{
  "num_key_value_heads": 6,
  "hidden_act": "swiglu",
  "norm": "rmsnorm",
  "rope_fraction": 0.25,
  "qk_norm": false,
  "tie_word_embeddings": false,
  "init_std_o": 0.0,
  "learning_rate": 0.000838,
  "max_seq_len": 1024
}
Each number is 128 + 24 x the weight over the matrix's rms, rounded and kept within 0 to 255. Layers, rows and columns count from 0.

# layer 3 attention query, 384x384, rms 0.0356, rows 346-381, columns 288-383
[[145 148 132 175 132 145 102 111 113 105 149 125 136 151 136  79 151 104 116 159 149 181 157 158 133 148 132 104 107 150 141 102 101 108 143 134 111 131 125 150 129 161 126 142 121 130 151  99 122 116 179 113 129 150 116 135 140 109 133 139 115 112 116 148 126 147 106 117 148 104 146 132 130 158 139 113 155 107 147 135 147 170  85  90 107  69 146 102 124 133 146  92 111  85 100 154]
 [117  90 132 113 135 117  95 150 104 114 112 119 151 109  94 144 166 122 157 157 159 140 129 128 121 133 124 143 119 126 109 104 138 104 169  79 115 137 152 143 118 141 128 156 138  84 123 123 121 105 116 112 142 167 152 132 115 124 145 134 169 170 154 110 142 123 128  97 144  77  95 143 138 189 107 115 108  84 139 113 116 116 125 122 146 123  91 161 116 124 135 121 158 162 104 138]
 [128 107  94 165 101 121 152 153  90 114 132 139 168 152 103 125 166 141 132 148 136 132 123  87 136 111 128  84 126 149 139 124 127  94 116 127 132 102 135 135 143 109 151  93  73 115  95 104 131 127 154 116 107 142 157 112 133 116  69  96 172 108 131 134 133 158 146 108 144 120 121 114 126 135 103 138 130 125  90 114 109 137 143 141 122 130 127 118 141 113 153 133 112 117  98 128]
 [130 176 130 131 131 159 111 101 183 144 165 159  99 154 138 146  86 120 114 136 122 162 126 146 118 139 160  90 143 156 151 141 146 113 149 135  91 129 123  96 164 125 101 125 146 133  96 135 138 180 171 142 126 107 111  98 141 125 148  63  90 105 125 160  83 118 179 161 115 104 169 135  98 109 129 116 115 133 110 176 149 120 120  75 139 126 136 124  76 171 142 136  98 125 159 137]
 [107 128 131 131 140 172 112 122 104 118  94 123 138 164 138 128 148 129 150 149 160 149 120 158 120 106 143 139 136 150 126 128 110  94 106  85 131 137  95 123 119 123 126 125 126 126 106 104 120 142 131 100  77 143 127 117 150 152 132 149  89 143 104 159 141 108 120 108 122 126  92 145 121 130 126 157 121 146 115 113 112 181 134  90 113 111 135 130 108 121 149 140 140 161 116 128]
 [ 99  97 114 121 103 114 121 134 134 155 166 150 101 115 127 161  84 125 130 179  81  74 172 129 142 166  70  94 132 109 138  93 139 118  88 126 120 160 155 131 171 117  97 122 162 156  96 160 162 156 151 113  96 134 122 136  99 119 132 137 143 130 141  81 141 107 113 123 123 113 131 124 123 123 123 139 114 158  94  94  85  84 173  83 103 141 137 132 122 109 102 136  98 229 174 123]
 [139 137 114 137 149 144 147 116 103 114 131 113 121 174 123 128 104  88 138 133 122 122 117 100 101 131 172  80 111 186 151  87 166 117 109 159 126 153 151 132 161 103 108  90 127 100 129 150 163 114 146  96 126 167  99  95  89 109  88 142 121 125 118 123 108 177 138 101 143 117 124 111 144 162 125 142 122 117 138 102 202 152  95 123 121 119 153 131 111  91 115 146 107 123 154 126]
 [127 110 103 149 103 148 121  99 132 145 134 112 146 105 102 165 129 115 116 127 124 116 118 127 126 110 127 111 110 153  69  99 165 153 158 102 110 154 156 157 115 130 110 112 167 122 133 123 127 123 118 102 116 113 132  98 144 135 147 122 166 103 146 118 102 134 135 187 124 142  99 138 131 140 156 192 126 117 122  95 134 113 121 116  94 109 127 121  92 111 113 110 101 115 116 137]
 [162 163 104 112 136 136 170 175 100 118 120 105 143 146 138 127 160  82 151 109 138 150 125 115  93 133 138 109 141 133 129 113 104  77 133 131 135 102 104 141 114 143 100 124 166 136 149 116 106 112 110 154 140 143 118 134 130 120 154 139 127 166 140 113 139 152 129  95 101 168  66 179  94 118 109 147  96 141 100 101  88 108 131 112 139 137 119 123 132 111 150 142 143 189 135 130]
 [103 121 104 131 106 143 155  95  87 140 139 119 129 139  84 161 122 157 110 137 120 123 145 144 131 154 134  82 121 151 151 152 148 125 100 131 158 135 115 134 135  79 176 119 105 115 128 112 154  97 163  92  97 125 122 111 115 136 122 130 143 140 138 105 135 137  85 121  99 144 104 177 162 141 148 132  80 120  78 112  96 112 146 130 122 137 174 109 104 102 111 117 126 144 115 147]
 [138 156 173 128  79 130 148 138 101  55 100 110 158 115 115 124 155 131 146 149 132 134 135 136 130 140 130 112 115  99 118 110 124 110 147 139 172 124 132 163 151 109 128 130 131 139 160 127 131 124 108 128  87 151 136 116 117 136 121 156 127 147 111  87 100  94 131 125 138 113 104 137 131 144 133 151 115 145 117 169 141  90 167 162 102 129 152 123 126 137 106 109 109 145  70 123]
 [151 146 159  94 140 109 121 103 143 144  99 141 109 131 150  94 133 104 156 128 165 110 123 136 123 161 123 168 119 148 123 121 119 148 121 118 116 107 121 107 132 138 126 131 127 138 168 126 128 126 127 142 153 136 149 128 152 111 101 161 128 136 127 107 120 102 149 113 124 126 175 141  99 125 130 120 132 125 143 130 128 115 136 129 123 159 135  90 128 158 101 113 143 105 142 130]
 [186 152 109  99  88 128 133 161 103 102 110  82 156 110 161 117  71 105  75  94 105 136 125 126 150 109 140 149 108 154  99 128 119  72 144 159 134 122 115 110 126 105 151 145 152 105 139 145 148  89 120 111 185 177 122 167 186 155 132 171 158 103 124 135 146 124 125 108 128  98 130 137 124 203 115 122 144 138 173  61 169 116 138 150 172 128 132 147 172 135 105 145 168 140 152 134]
 [165 125 137  99 122 137 116 129 152 123  96 113 139 173 152 118 147  85  63 109 132 138 123 149 117 105 146 139 110 125 127 121 135 117 131  64  98 119 143 109 150 160  94 136 114 142 141 122 124 110 168 152 149 149  74 136 152  86  96 114 176  77  97 137 104 164 179  84 132 145 149 131 109 138  83 135 155 161 160 124 126 167  87  91 129  75 145 137 106 140 161 143 118 108 152 134]
 [ 97  85 133 120  86 139 110 109 115 113 115 125 103 126  93 138 120 121  84 126 145 119 124 148 135 141 141 120 139 121 114 127 130 126 119 136 127 100 121 165 107 135 139 108 134 115 126 112 153 145 116 132  99 126 166 133  88 144  79 139 163 173 100 119 157  90 122 129 135 129 102 125 101 144 117 146 146 135 106  95 104  83 143 150 144 140 132 145 127 102  90  84 149 136 125 132]
 [177 102 123  73 144 148 128 142 102 113  91 137 124 153 120 155 107 133 127 130 122 142 113 131 161 131 147 156 134 106 106 112  95 134 121 131 145 151 112 128 138 128 135 146 155  94 124 115 149 144 133 150 161 139 115 119 162  88 133 144 153 158 147 103 139 106 162 140 134  98 152 132  72  90 141 108 156 167 100 148 141 105 119 151 106 129 161 135 122 130 102 141 111 124 122 113]
 [124 161 102 141 114 137  88 144 166 176 151 112 117 130 138 120 112  99 129 116 122 126 125  75 124 124 130 121 118  98 150 140 164 157 147 105 112 105 151 127 133 125 147 146 160 138 134 164 122  85 118 178 157 107  96 122 117 142 113 104 164 116 112 119 128 115 138 144 104 138 151 120 111 116 135 127 166 143 110 155  85 177 142 142 122 116 144 134 124 171 118 138 100  79 119 101]
 [136 106 125 146 131 176 109 135 141 142 156 130  96 126 148 135  97 141 124 137 143 123 130 136 134 108 140 132 118 136 137 123 136 125 143 106 177 113 115 108 130 157 123 129 119  87  90 143 172 111 133 127 114 106  88 117 151 143 131  82 143 118 147 131  84 113 104 180 108 163 158 133 133 121 164 142 163 110 119 160 137 150  94 153 100 108 137 135  93 135 115 200 120 142 165 125]
 [124 114 127 119 114 111 138 151 157 158 135 131 111  88 113 112 139  71 100 114 124 109 133 122 148  86 142 141 182 121  91 117  78 107 132 141 105 133 144 117 103 114 150 121 177 112 146 138 140 116 115 129 156 132 159 131 113 152 153 130 145 195 127 140 130 145 159 119 100 116 138 135 142 108 118 135 156 134 105 120 106 147 104 140 144 184 135 160 163 134 125 139 127 133 115 147]
 [126 134 174 122 130 134 134 138  99 138 104 168 102 158 104 145 142 127 204 119 132 132 118 143 125 149 129 156 121 102 116 100 142 203 120  90 115 143 125  77  77 154 147 105 136 132 105 125 139 131 125 146 126 122 106 120 141 137 128  97 106 123 113 118 118 155 119 131 136 113  93 149 111 107 112 107 135 113 102 142  92 143 184 137  83 118 143 124 141 158 102 120 125 118 114 122]
 [143 141 148 161 106 142 111 154 103 138  99 151  62 123 160 117 138 128 157 145 141 106 166 145 135 120 160 117 126 106 139 102 120  77 154  84 103 171 137 109 105 116 146 153 148 103 125 119 140 101 136 118 114 130 151 100  96 102 127 123 101 134 166  90 135 159 122 154 129 150 158 114 113  99 157 144 105 149 113 141 124 185 129 102 116 120 149 131  84 140 165 131 108 170 144 139]
 [124 124 124 170 116 162 105 130 149 137 125 119 140  77 152 113  84 140 134 123 137 156 151 116 158 140 119 152 104 120 160 130 133  96 105 169 149 112 150 157 180 149 129 162 142 141  76 149  98 127 185 135 105 137 116 120 143 132 143 110 133 154 112 124 137  57 119 160 162  99 139 118 105 118 132 124 115 109 126  94 123 159 103 120 120 113 119 134 140 131 131 109 136  81 143 101]
 [128 119 146 131 155 131 114  90 133 128 133 106 150 162 116 144 135 106 131 129 122 136 110 148 116 118 135 111  98 155 176 145 128 131  80 131 132 140 124 168 155 146 115 121 143 130 120 169 135 156 126 131 113 142 124 117 147  95  99 134 122 134  93 117 151 121 146 118 107 136 116 117 110  84 137 157 158 117 137 118 133 148 127 127 113 165 127 115 117 122 113 147  88 120 130 139]
 [ 80 170 116 159 176 136 165 135 179 117 104 145 158 173 172 158  80 137 100 136 114 115  85 109 109 114 135 138 137 153 162 149 160 101 153 115 120 189 127 129 135 117 107 150  89 136  93 163 111 152 141 153 124 112 130 154 138 118 146 105 139  64 132 169 144 127 138 106 113 140 137  72 177 109 130 115 116 104 193  74 159 136  70 118  92 149 110 105 179 130 146 164 112  80 158 153]
 [ 83 127 152 111 181 153 140 119 159 169 169 103 141 122 137 138 145 147 109 120 119 101 118 145 126  82 141  98 106  91 104  74 129 171 112 139 111 179 146 114 117  89 102  75 159 140 135 129 157 155 116 120  90 117 148 127 123 118  88  89  93  94 168 148 163 146 161 147 150 177 128  98 110 164 141 137 152 134 194 118 186 107 121 112 166 147 120 134 154 125 105 133 155 102 108 105]
 [153 129  87  89 117 130 128 130 157 111 164 126 156 137 132 119 128 132 124 133 110 130 125 119 103 137 112  88 133 112 136 147 111 109 117 103 134 107 118 116 135 143 100 142  86 120 163 116  99 167 211 110 128 148 156 130 118  91 112 124 126 104 124 147 136 115 141 116 144 136 145 111 131 166 116 118 133 102  84 145  75  97  94 112  98 122 144 135 116 133 160 135 102 121 135 126]
 [153 167  97 118 145 122 115 137 119 104  96 121 112 156 134 130 159  94  79  87  99 162 116 100 129 141 157 140 105 154 105 112 131 151  82 146 102 164 147 129 153  98 110 121 133 118 104 163 113 136 138 136 138  92 101 145 145 130 102 131  91 132  87 135 130 118 164 120 115 131 126 146 138 166 115 123 124 138 151 129  90 117  91 131 154 155 132 160 125 115 112 155 114 124 131 125]
 [130 126 136 134 110 152 136 120 146  97 145 125 137 132 131 127 142 128 135 118 109 116 132 139  97 113 145 180 164 109 120 139 124 112 115 111 133  99 153 139 124 120  95 161 148 131 158 137 115 120 119 151 152 124 120 126 123  84 115 120 132 103  94 138 138 114 152 120 154 130 132  91 120 169 111 137 126 146 171 142  87 122 109 123 159  95 111 124 153 129 125 128 149 129 122 129]
 [ 88 108 161 166  92 180 109 141 157 125 120 168 128 110 119 140 121 156 112 138 158 137 159 108 111  77 119 127 176 131 127 102 126 116 136 180 160 142 115 148 128 119 124 150  87 145  92 117  97 120 104 121 119 147 138 146 111 108 136 165 162 125 107 141 126  99 132 133 142 156 121 120 134 152 142 160  98 118 157  98 157 158 123  96 146 113 114 138 148 120 128  78 138 141 139 145]
 [128  94 148  98 100 121  79 144 124 114 175 137 153  98  79  82 178 135 115 123 137 134 151 150 141 117 128 136 186 141 105 150  77 171 167 162 148  85  99 125 109 131 197 129 116 149 133 140  84 141 117 113 104  98 165 116 127 157  99 131 139 156 142 123 137 164 124  98 121 110 112 152 107 123 138 134 146 150 180 128 152 152 141 169 180 145  89 134 123 122 163  70  84  90 130 129]
 [167 131 149 153  84 118 135 119 141 113 130 180  76 163 118 124 125 135 154 164 151 143 181 141 129 131 109 155 126 143 131 145 134 118 155 126 125 110 131  87 120 139 148 154 105  99  91 134 134 111  95 148  92 167 132 119 115 140 100  74 136 149  94 127 194 117 147 146 127 169 138 119 137 158  92 134 100 118 109  99 104 146 122  90 121 108 117 134 131 109 105 115 128 152 131 141]
 [180 139 126 144 137  99  81 142 122 140 123 100 145 152 141 125 126 170 149 114 109 150 136  98 119 126 146 158 115 110 153 127  97 158 126  71 153 125 105 105 126 171 121 115 163 145 119  51 164  73 149 141 170 137 103 136 145 119 112 149 102 129 125 124 159 131 164 118 116 103 146 166  96 137 102 116 159 130 166 204 115 179 109 144 113 108 115 142 143 148 126 157 149 100 112 131]
 [153  87 111 102 151  96 168 144 151 105 131 137 140 160 112 162 135  97 131 146 129 110 126 154 102 125 116 163 134 132 147 110 108 114 117 111 106 110 109 127 128 128 158 157 104 148 122 107 120  93 104 137 151 122 105 134 135 108 184 142 170 165 116 135 140 125 119  87 131 101 128 165 122  72 119 105  78  87 101 162 103 108 153 142 120 130 123 120 140 143 159 147 132 139  95 148]
 [118 107 145  96 147 129  73 158 117 133 116 145 116 122  83 136 167 134 142 110 165 130 127  91 103 153 153 127 114 135 151 160 124 135  99 112 157 118 126 102 126 124 186 134 120 160 154  99 103 115 142 112  86 100 157  81  91 162 134 153 158 143 124 107 124 138 126 158 134 124 120 139 131  83 175  92 141 152 123 130 118 140 147 133 120 175 153 106  99 107 183 144 105 156 158 136]
 [137 164 136 130 153 114 155 145 137 151 138 149 184 119 101 147 135 106 162 116 142 133  80 132 129 105 123  88 165 108 129 113 119 124 155 137 147  98 153 132  88  82 127  87 161 134 108 116 115  81 119 148 130 178 144 159 132 122 150 119 143 133 156 136 115 133 111 144 111 176 116  92 171 126 104 173 150 141 105 123 130 121 103 183  92 126 126 140 139 126 136 113 125 105 122 128]
 [128 138 102 135 113 105 142 120 115  94 149 155 114 135 112 141 133 126 119 136 134 116  99 148 144  87 167  96 146 123 142 119  96  76 102 133  87 139 153 177 110  92 135 133  84 123  96 124 139 152 134 105 111 122 160 100 153 171  66 124  88 144 129 113 151 179 136 115 158 111  83 143 154 139 119 186 102  93 134 145 124 107 130 144 156 133  73 145 156 110 133 136  88 135 126 126]]
# layer 3 attention key, 384x384, rms 0.035, rows 346-381, columns 288-383
[[135 113 127 131 117 136 131 135 134 173 120 114 109 107 129 144 148 123 123 168 100 105  76 140 138 155 139 132 131 123 115 148  99  82 155 150 143 104 144 152 113 133  97  95 140 138  87 135 113  92 150 139 126  87 129 142 110  82  86 161 100 134 129 104 104 102 137 141 109 170 115 147 126 115 141 149 117 121 145 131 158 126 122 150 158 128  99 127 128 103 164  96  79 142 144 123]
 [141  98 123 138 144 117 177  94 117 139 107 153 158 104 139 154 126 110 135 120  98 140 115 121 153 107 152 131  92 148 133 117 141 123  99 119 122  93 166 122 102 170 121 178 109 119 129 140 101 125 151 136 138 109 173 133 138 148 144 120 120 133 165 162 103 144  77 138 159 137  90 137 115 143 122 126 125  97 185 148 166 125 101 132 168 122 119 143 128 143 172 135 133 166 184 110]
 [129 133 159 138 123 104 149 137  97 139 128 117 111 172 143 139 168 139 134 115 139 114 149 124 129 166 139 146 136 126 102 184 176 134 116 154 112  96 109 140 169 170 167 137 115 105 160 109 154 129 126 146 138 132 125 123 127  97 174 141 102 102 148 146  97 142  57 137 148 128  88 122 138 125 154 126 158 155 122 150 114  99 119 154 182  93 154 112 136 159 150 104 152 130 129 125]
 [ 81 133  94 134 131 170  97 155 151  86 119  65  94 159  90 124 112 140 112 162 109 126 107 118 133 130  79 116 142  93 128 116 132  81 102 139 134 182 111 148 107 112 103  85 129 142 128 163 127 139 122 140 144 151  89 116 102 174 126 141 132 154 104  89 127 136 172 158 100 126 115 139 105 160 146 161 115 123 138 170 114 127 120 125  83 146 148  96 166  87 136 129 109  53 171 105]
 [146 129 179 116 118 184 115 131  79 104  88 119 111  80 109  97 117 135 154 116 167 167 105 142 123 137 119 182 118  97 137  96 153 111 133 118 153 100 111 148  93 157 144  94  73 108 114 119 138  88 120 133 119 129 148  80 155 163 162 176 130 119 142 110 105  86 104 130 177 110 127 123 151 102 141 162 117  98 117 134 135 159 152 140 101 114 141 157 106 163 135 126 133  92 135 123]
 [128 134 171 180 120 140  88 126 126 141 151 121 105 154 121 119 135 123 109  96 143 145 161 139 116 119 111 124 148 110 116 174  82 103 134 136 115 109  93 129 125 137 126 127 119 144 105 111 150 128 120 155 142 137 100  75 131 144  96 125 141 109 132 137 100 129 113 153 126  89 129  96 147  96  86 101 172 106 144 132 121 150 148 116 129 113 168 171 113 169 115 118 150 110 114 113]
 [143 118 103 121 127 113 114 104 113 138 158 146 153 124 124 137 127 147 123 117  89 134 157 157 152 133 109 135 118 108 145 132  91  62 124  99 135 144 117 186 137 129 138 116 167 160 104 122 105 115 137 140 151 107 157 143 101 119 116 163 136 139 147 133 143 125 129  93 158 141 126 145 140 148 146 156 142 125 164 160 120 118 146 139 151 139 133 192 138 148 143 114 124 134 136 119]
 [136 129 153 117 161 121  81 146 125  88 126 140 131  70 122 127 115 136  96 133 120 135 101 171 168  89  91 149 148 132 133  73 125 137  78 137 103  86 167 148 148  94 146 108 148 130 153 132 111  80 151 146 119 121 115 117 146 154 156 132 141 120 142 106 117 115 135 121 131 109 151 115 104 142 108 162 176 133 129 156 141 144 200 136 112 101 123 157 132  93 144 100 126 120 141 106]
 [102 107 157 130 119 137 146 108  57 115 133 129 145 110  72 124  90 111 135 124 147 146 125 130 130 110 122 130  94 119 147 124 148 143 132 138 110 145 119 131 127 122 115 130 163 101 122 115 119 118 131 115 115 110 144 120 131 136 109 130 130 134 109 157  94 156 121 115 155 102 129 138 110 125 138 131 101 121 160 133 120 111 124 147  90  99 144 132 128 142 110 143 108 119 124 144]
 [130 112 109 150 141 113 109 155 143 134 151  99 133  66 143 127 128 111 165 125 135 137 117 142 134 139 156 165 110 133 133 105 122 157 126  78 120  83 103 124  77 143 146 130 125 183 137 116 133 108 130 146 133  86 112 123 138 122 131 130 131 162 158 151  89 115 148 125 125 135 114 101  95 118 103 155 129 112 118 135 138 140 141 120 138  74 122 193  73 104 127 102 137 111 136  98]
 [175 140  94 166 152 130 149 147 118 129 115  81 115 160 157 120 135 121 175 147 142 104 160 136 147 145 128 115 108 124 139 132 117 141  94 158 123 115 134 120 127 114 154 143 118 140 141 122 116 132 134 153 138 136 149 122  96  75  73  75 105 150 132 156 113 124  62  76  89 125 140 153 113 115 113 166 158 132  94 119  85 160 115 140 105 125 122 142 119 111 162  69  90 134 160 126]
 [127 144 136  98 167 136 141 115 131 141 132 115 155 136 104 167 111 122 130 135 115 105 112 175 147 148 114 125 126 148 133 155 149 129 119 152 122 122 160 110 159 100 111 103 151  60 125 132 141 169 152 120 122 146 111 179 101 125 134 144 140 141 137 170 114 134 147 120  86 141 128 124  88 149 103 125 122 134 123 127 151 111 103 109 110 132 122 131 143 132 102 149 150 122  96 150]
 [179 127 146 112 152 126 160  75 162 142 145 150 181  75 164 156 126 129 124 118 113 145 140 118 127  98 160 161 116 165 150 135 135 130 129  83 129 157 129 120 162 119 147  92  86 127  78 124 108 122  99 140 122 140 118 142 122  80 179 141 120 128 174 123  99 155 134  79 138 122  76 173  98 123  93 124  99 126 134 163 133 116 117 125 132 154 132 159  96 164 128 124 153 165  74 103]
 [171 174 127 117 144 144 124 110  99 128 134 126 154  94 120 121 141 125 120 137 128 155 112 154 139 148 116 111 163 119 181 117 111  59 179 114 142 153 124 105 162 142  91 118 127 135 126 133  88 141 122 123 150  97 139 177 111 135 107 149 118 125 144 144 142 157 173 118 126 122 127 155 141 121 140 137  63 142 132 155 111 108 190 127 110 169  91 130 101  84 127 168 143 136  56 135]
 [141 127 165 120 123  85  98 169 105 120 127 141 142 120 137 130 124 128 113 169 134 136 169 137 155  97 134 143 163 105 148  95 112 131 150 159 102 133 133 108 149  80 142 106 101 140 126 146 144 116 153 118 125 117 140  90 159 140 101  76 137 112 100 141 109  83 134  98 148 132 142 129 115 140 120 138 134 133 129 137 106 131 163 150 127 150  84 161 115 153 141  83 121 126 145 110]
 [124 121 121 156 143 130 112 109 149 118 166 165 164 141 145 121 136 123 148 106  89 125 112 146 100 139 121 104 113 140 158 118 107 129  72 126 110 101 140 102 127 107 147 144 116 136 157 162  90 125 122 155 124 146 161 121 122 119 113 145 110 118 122 137  83 153 116 137  99 131 133 143 113 130 131 121 105 147 122 112 108 165 127  88 111 141 140 106 109  98 172 124 159 155 111 123]
 [107 136 120  94 137 154 169  95 185 116 132 126 147 132 164  94 157  74 145 122 142  61 128 120 116 136 161 118 142 145 140  99 133 150 119 134 121 148 120 105 133 121 136 143 147 116 113 114 103 110 117 149 150 147 118 138  93 124 105 114  88 101 123 117 136 152 116 137 133 105 111  88 135 103 128 133 133 150 100 163 129 156 155 122 127  99 178 115  89  96 151 106 137 127 138 133]
 [113 116 121 141 126 118  92 113 195 158 108 153 121 100 114 109 167 110 147 127 130 147 131 142 121 145 146 100 132 133 142 138 121  86  84  95 139 133 161 165 119 143 131 108 166 135 138 150 142  78  97 149 135 133 114 115 132 130 187 160 115 164 152  87 158 107 113 114 133 162 135 120 153 112 118 162  78 112 146 117 110 141 146 132 142 137 112 141 124 121 125 101 133 117 146 145]
 [140 164 114 129 138 178 113 137 122 147 160  81 119 175 145 116 142 145 106  89 144 143 100 123 130 139 116 113 117  51 120 150 141 113 126 140 104 178  90  86 123 137 124 166 131 131 144  99 149 125 122 115 137 136  94 116 121 121 133  88 166 121 134 163 101 176 105 128 134 124 145 142 141 138 122 136  98  79 141 158  84 135 124 127 121 139 138 109 145 162 138 129 154 127 107 100]
 [144  81 138 120 121 161 127  97 121 103 135 121 142 134 127 106 131 114 154 139 166 129 138 127  94 163 139 162 128 172 128 102  91 153 106 121 113  89  93 116  87 137 148 191 149 145 162 147  99 111 127 146 132 109 129 119 130 119  77 170 126 143 174 139 159 140  88 114 154 132 158 113 126 164 129  95 118 166 102 141 124 148 137  75 131 138 118 136  96 111 135 129 114 166 128 165]
 [135 127 102 158 134 132 125 117 117 142 132 157 140 121 128  99 139 164 115 151  96 154 135 140  72 167  94  77  98 157 124 109 148  87  68  95 128  56 127  80  92 152 121 127 123  98 116 150 122 108 168 154 149  91 151 156 142 124 161 165 155 116 135 151 113 134 101 110 118  94 163 110 129 124 113 141 131 104 141 110 130 135 138 157 106 104 155 125 167 149 135 119 153 148 104 115]
 [105 105 120 128 151 106 101 142 148 167  96 150 119 131 109 162 109  93  99 164 110 126 151 120 122 123 154 115 148 157 119 137  95 110 125 159 171 118 140 159 115 132 121 110 121 122 111 155 130 147 114 151 132 126  97 155 140 147 114 140 139 156  91  99 147 105 161 152 110 168  99 142 157 113 131 154 126 102 106 116 136 117 118 133 153 110 116 133 144 122 119 130 125 112 118 149]
 [105 152 150 118  91 119 129 136  72 162 101 138 142 128 130 141 137 143 106 156 110 116 140 139 148 184 115 139 143  68  93 122 151  89 122 169 127 145 139 160 151 121 110 114 201 138 114 129  96 103 117 124 167 119 120 100 101 131  96 126 136 154 101 137 145  96 168 126 110 123 113 152 168 100 141 108 135 163  65 131  99 121 130 152 103 105  83 115 152  96 169 166 160 111 144 129]
 [136 106 151  92 107 127  91 173 108 118  73 161 159 136 151 124 124 132 107 110 105 157 120  95 112 127 147 152 159 131 114 128 114 138 123 135 150 125 101 163 164 137 107  90 115 173 110 134 133 117 173 120 135 118 111 155 137 190 172 130 104 142 133  72 168 121 155 158 143 122 144 139 133 105 140 122 144 150 120 111 138 128 151 113 141 107 131 131 158 109  74 168 107 114 139 107]
 [132 134 145  91  94 121 105 146 132  89 124 148 142 170  89 151 161 135 133 108 119 108 128 125 124 152 106 184 147 119 161 111 143  65 118 134  97 142  95  95 148 129 144 150 146 115 149 128 140 121 146  99 127  90 113 111 144 137 106  95 122 125 124 121  98 119 155 119 155  92 138 138 128 155 149 120 124 134 146 159 172 124 117  87 121 166 131 142 124 148 118 154 144 126 118 139]
 [139 142 142 116 114 112 117 132 122 154  96 111 142 111 106 140 146  98  97 156 128 142 134 141 153 117 111 108 147 148 154 119 129 120 141 107 139 126 151 163 128  85 136 119 139 156  94 176 109 132 151 154 134  89 137 144 164 141 125 162 105 121 142  81 124 112 185 135 136 154 101 152 137 105 131 155 120 136 130 153 115 119 176 135 144  80 139 144 108 112 115 137 130  93  76 141]
 [147 144 117 102 120 110 168 129 111 166 146 168 129 107 129 129  82 125 104 129 137 120 101 163 163 137  98 127 133 132  92  85 139  99 111 116  96 119 126 185 176 128 127 119 156 182 127 136 124 140 111 137 126  88 127 125 117 134 138 143 126 147 118 122 121 143 132 105 145 155  76 133 137 128 105 108 142 117 104 154 118  85 145 136 139 123 121 137 126 131 156 139 109 112 121  93]
 [116 125 134 123 135 133 116 120 120 146 108 162  96 108 143 107 115 142 111 135 134 179 148 123 140 120 124 111 120 104 134 114 123 137 140 103 140 132 128 145 151 121 116 132 131 147  99 118 108 109 130 146 123 114 110 144 131 118 107 115 142 138 128  90 172 134 126 132 132 152  95 115 158  98 133 146 139 120 117 128 153 109 126 161 130  97  85 128 129 141 135 142 144 118 145 143]
 [134 112  89 153  94 113  98 134 104 114 123 133 138 111 123 108 137  99 122 145 160 147 147 127 126 144 165 134 141 149 145 124 137  80 152 100 122 108 121 132 133 116 124  94 107 164 120 135 104  97 138 140 101 156 125 138 184 121 145 118 145 115 128 117 126 105  88 124 149 156 118 129 143 128 126 146 119  88 139 118 122 130 151 147 149 126 110 143  94  97 159 107 122 123 133 167]
 [136 149 116 144 164 131 121 104 145 161 116 141 119 114 162 134 139 170 157 150 122 106 141 131 144 145 130 150 132 140 120 144 124 168 140 130  91 107 136 105 136 141 104 175 105  76 143 136 134 124 131 150 127 139 152 140 131 114 123 131 102  98 109 148  90  90 116 172 118 146 131 139  95  95 146 104 152 148 125 105 132 121 107 111 161 146 136  84 165 138 150 143 157 152 160 120]
 [122  65  98 146  94 111 103 147  67 142 181 169 125 122 148 112 123 163 105 100 132 123 150 150 113 135  93  97 131 133 133 161  82  94 143 117 121  97 118 140 116 157 119 112 146 119 133 146 113 134 104 144 110 114 185 158 144  93 115 154 142 134 116 152 145  80 109 117 133 138 170  90 169 114 109 160 147 150 134 133 120 139 166 148 177 146 104  99 152 193 180 155 118 117 129 145]
 [146  82 156  84 173 127 117  91 118 139 169 156 151 110 104 105 114 131 131 134 129 113 135 136 109 148 113 137 122 145 138 119 164 138  71 146 113  86 121 109 101 111 115 133 128 125  90 136  98 122  99 124 112 137 168 135 113 138 110 167 110 126 114 107 109 143 110 149  97 107 154 121 120 126 130 141  90 156  97 114 106 105 180 103 131 166 108  73 118 113 162 141 120 159 134 141]
 [110 161 139 127 111 126 173 101  93 135 124 119 111 153 124 159 121 143 141  91 122 144 132 107 154 145 120 120 112 132 121 122 158 156 160 135 110 158 118 120 140 153 127 155 134  94 141 105  94 154 162 103 102 151 106 134 128 125 166  94 131  97 116 134  83 180  86 121 140 123 111 116 102 131 101  91 126 129 112 132 105 116 134 118 123 132 146 140 112 114 126 150 160 128 119 122]
 [ 91 143 144  95 145 140 154 129 139  79 109  81 130 130 170  81 150 110 143 195 151 168 159 116 134 185 122  97 138 128 107 116 122 109 145 103  89  76 111 136 149 155 128 132 109 108 171 150  99 123  95 170 109 158 135 132 155 129 141 148 138 121 140 190 123 126 117 109 124 118 112 129  97 102 108 111 129 141 131 120 100 158 133 120 122 121 125 120  98 103 144 120 158 134 156 125]
 [111 108 139 134 148 140 118 126 135 124 174 109 153 122 142  95 149 104 140  93 130 132 121 109 131 100 111 111  94 114 176 166 116 180 115 130 124 134 108  98 135 105 135 162 144 138 160 114 123 168 136 106 110 133 156 122 101 130 114  97 106  92 173 166 103 163 130 156 157  90 147 143 104 169 147 123 140 112 134 115 164 138 103 135 121 117 166 124 106 159 144 140 126 144 109 155]
 [115 146 124 179  85 103 150 118 127 122 129 146 149 156 134 136 146 143 146 110 100 101 166 117 144 163 122 128 137 117  79  93 122 142 158 147 140 142 148 117 133 165 104 160 162 139 130 112 116 134 114 104 133  90 122 131 109 101 165 124 143 153 115  85 144  97 140 149 162 146 104 127 133 140 154 129 179 109  92 136 144 126 103 129 192 137 176 101 101 154 143 138  87 152 162 139]]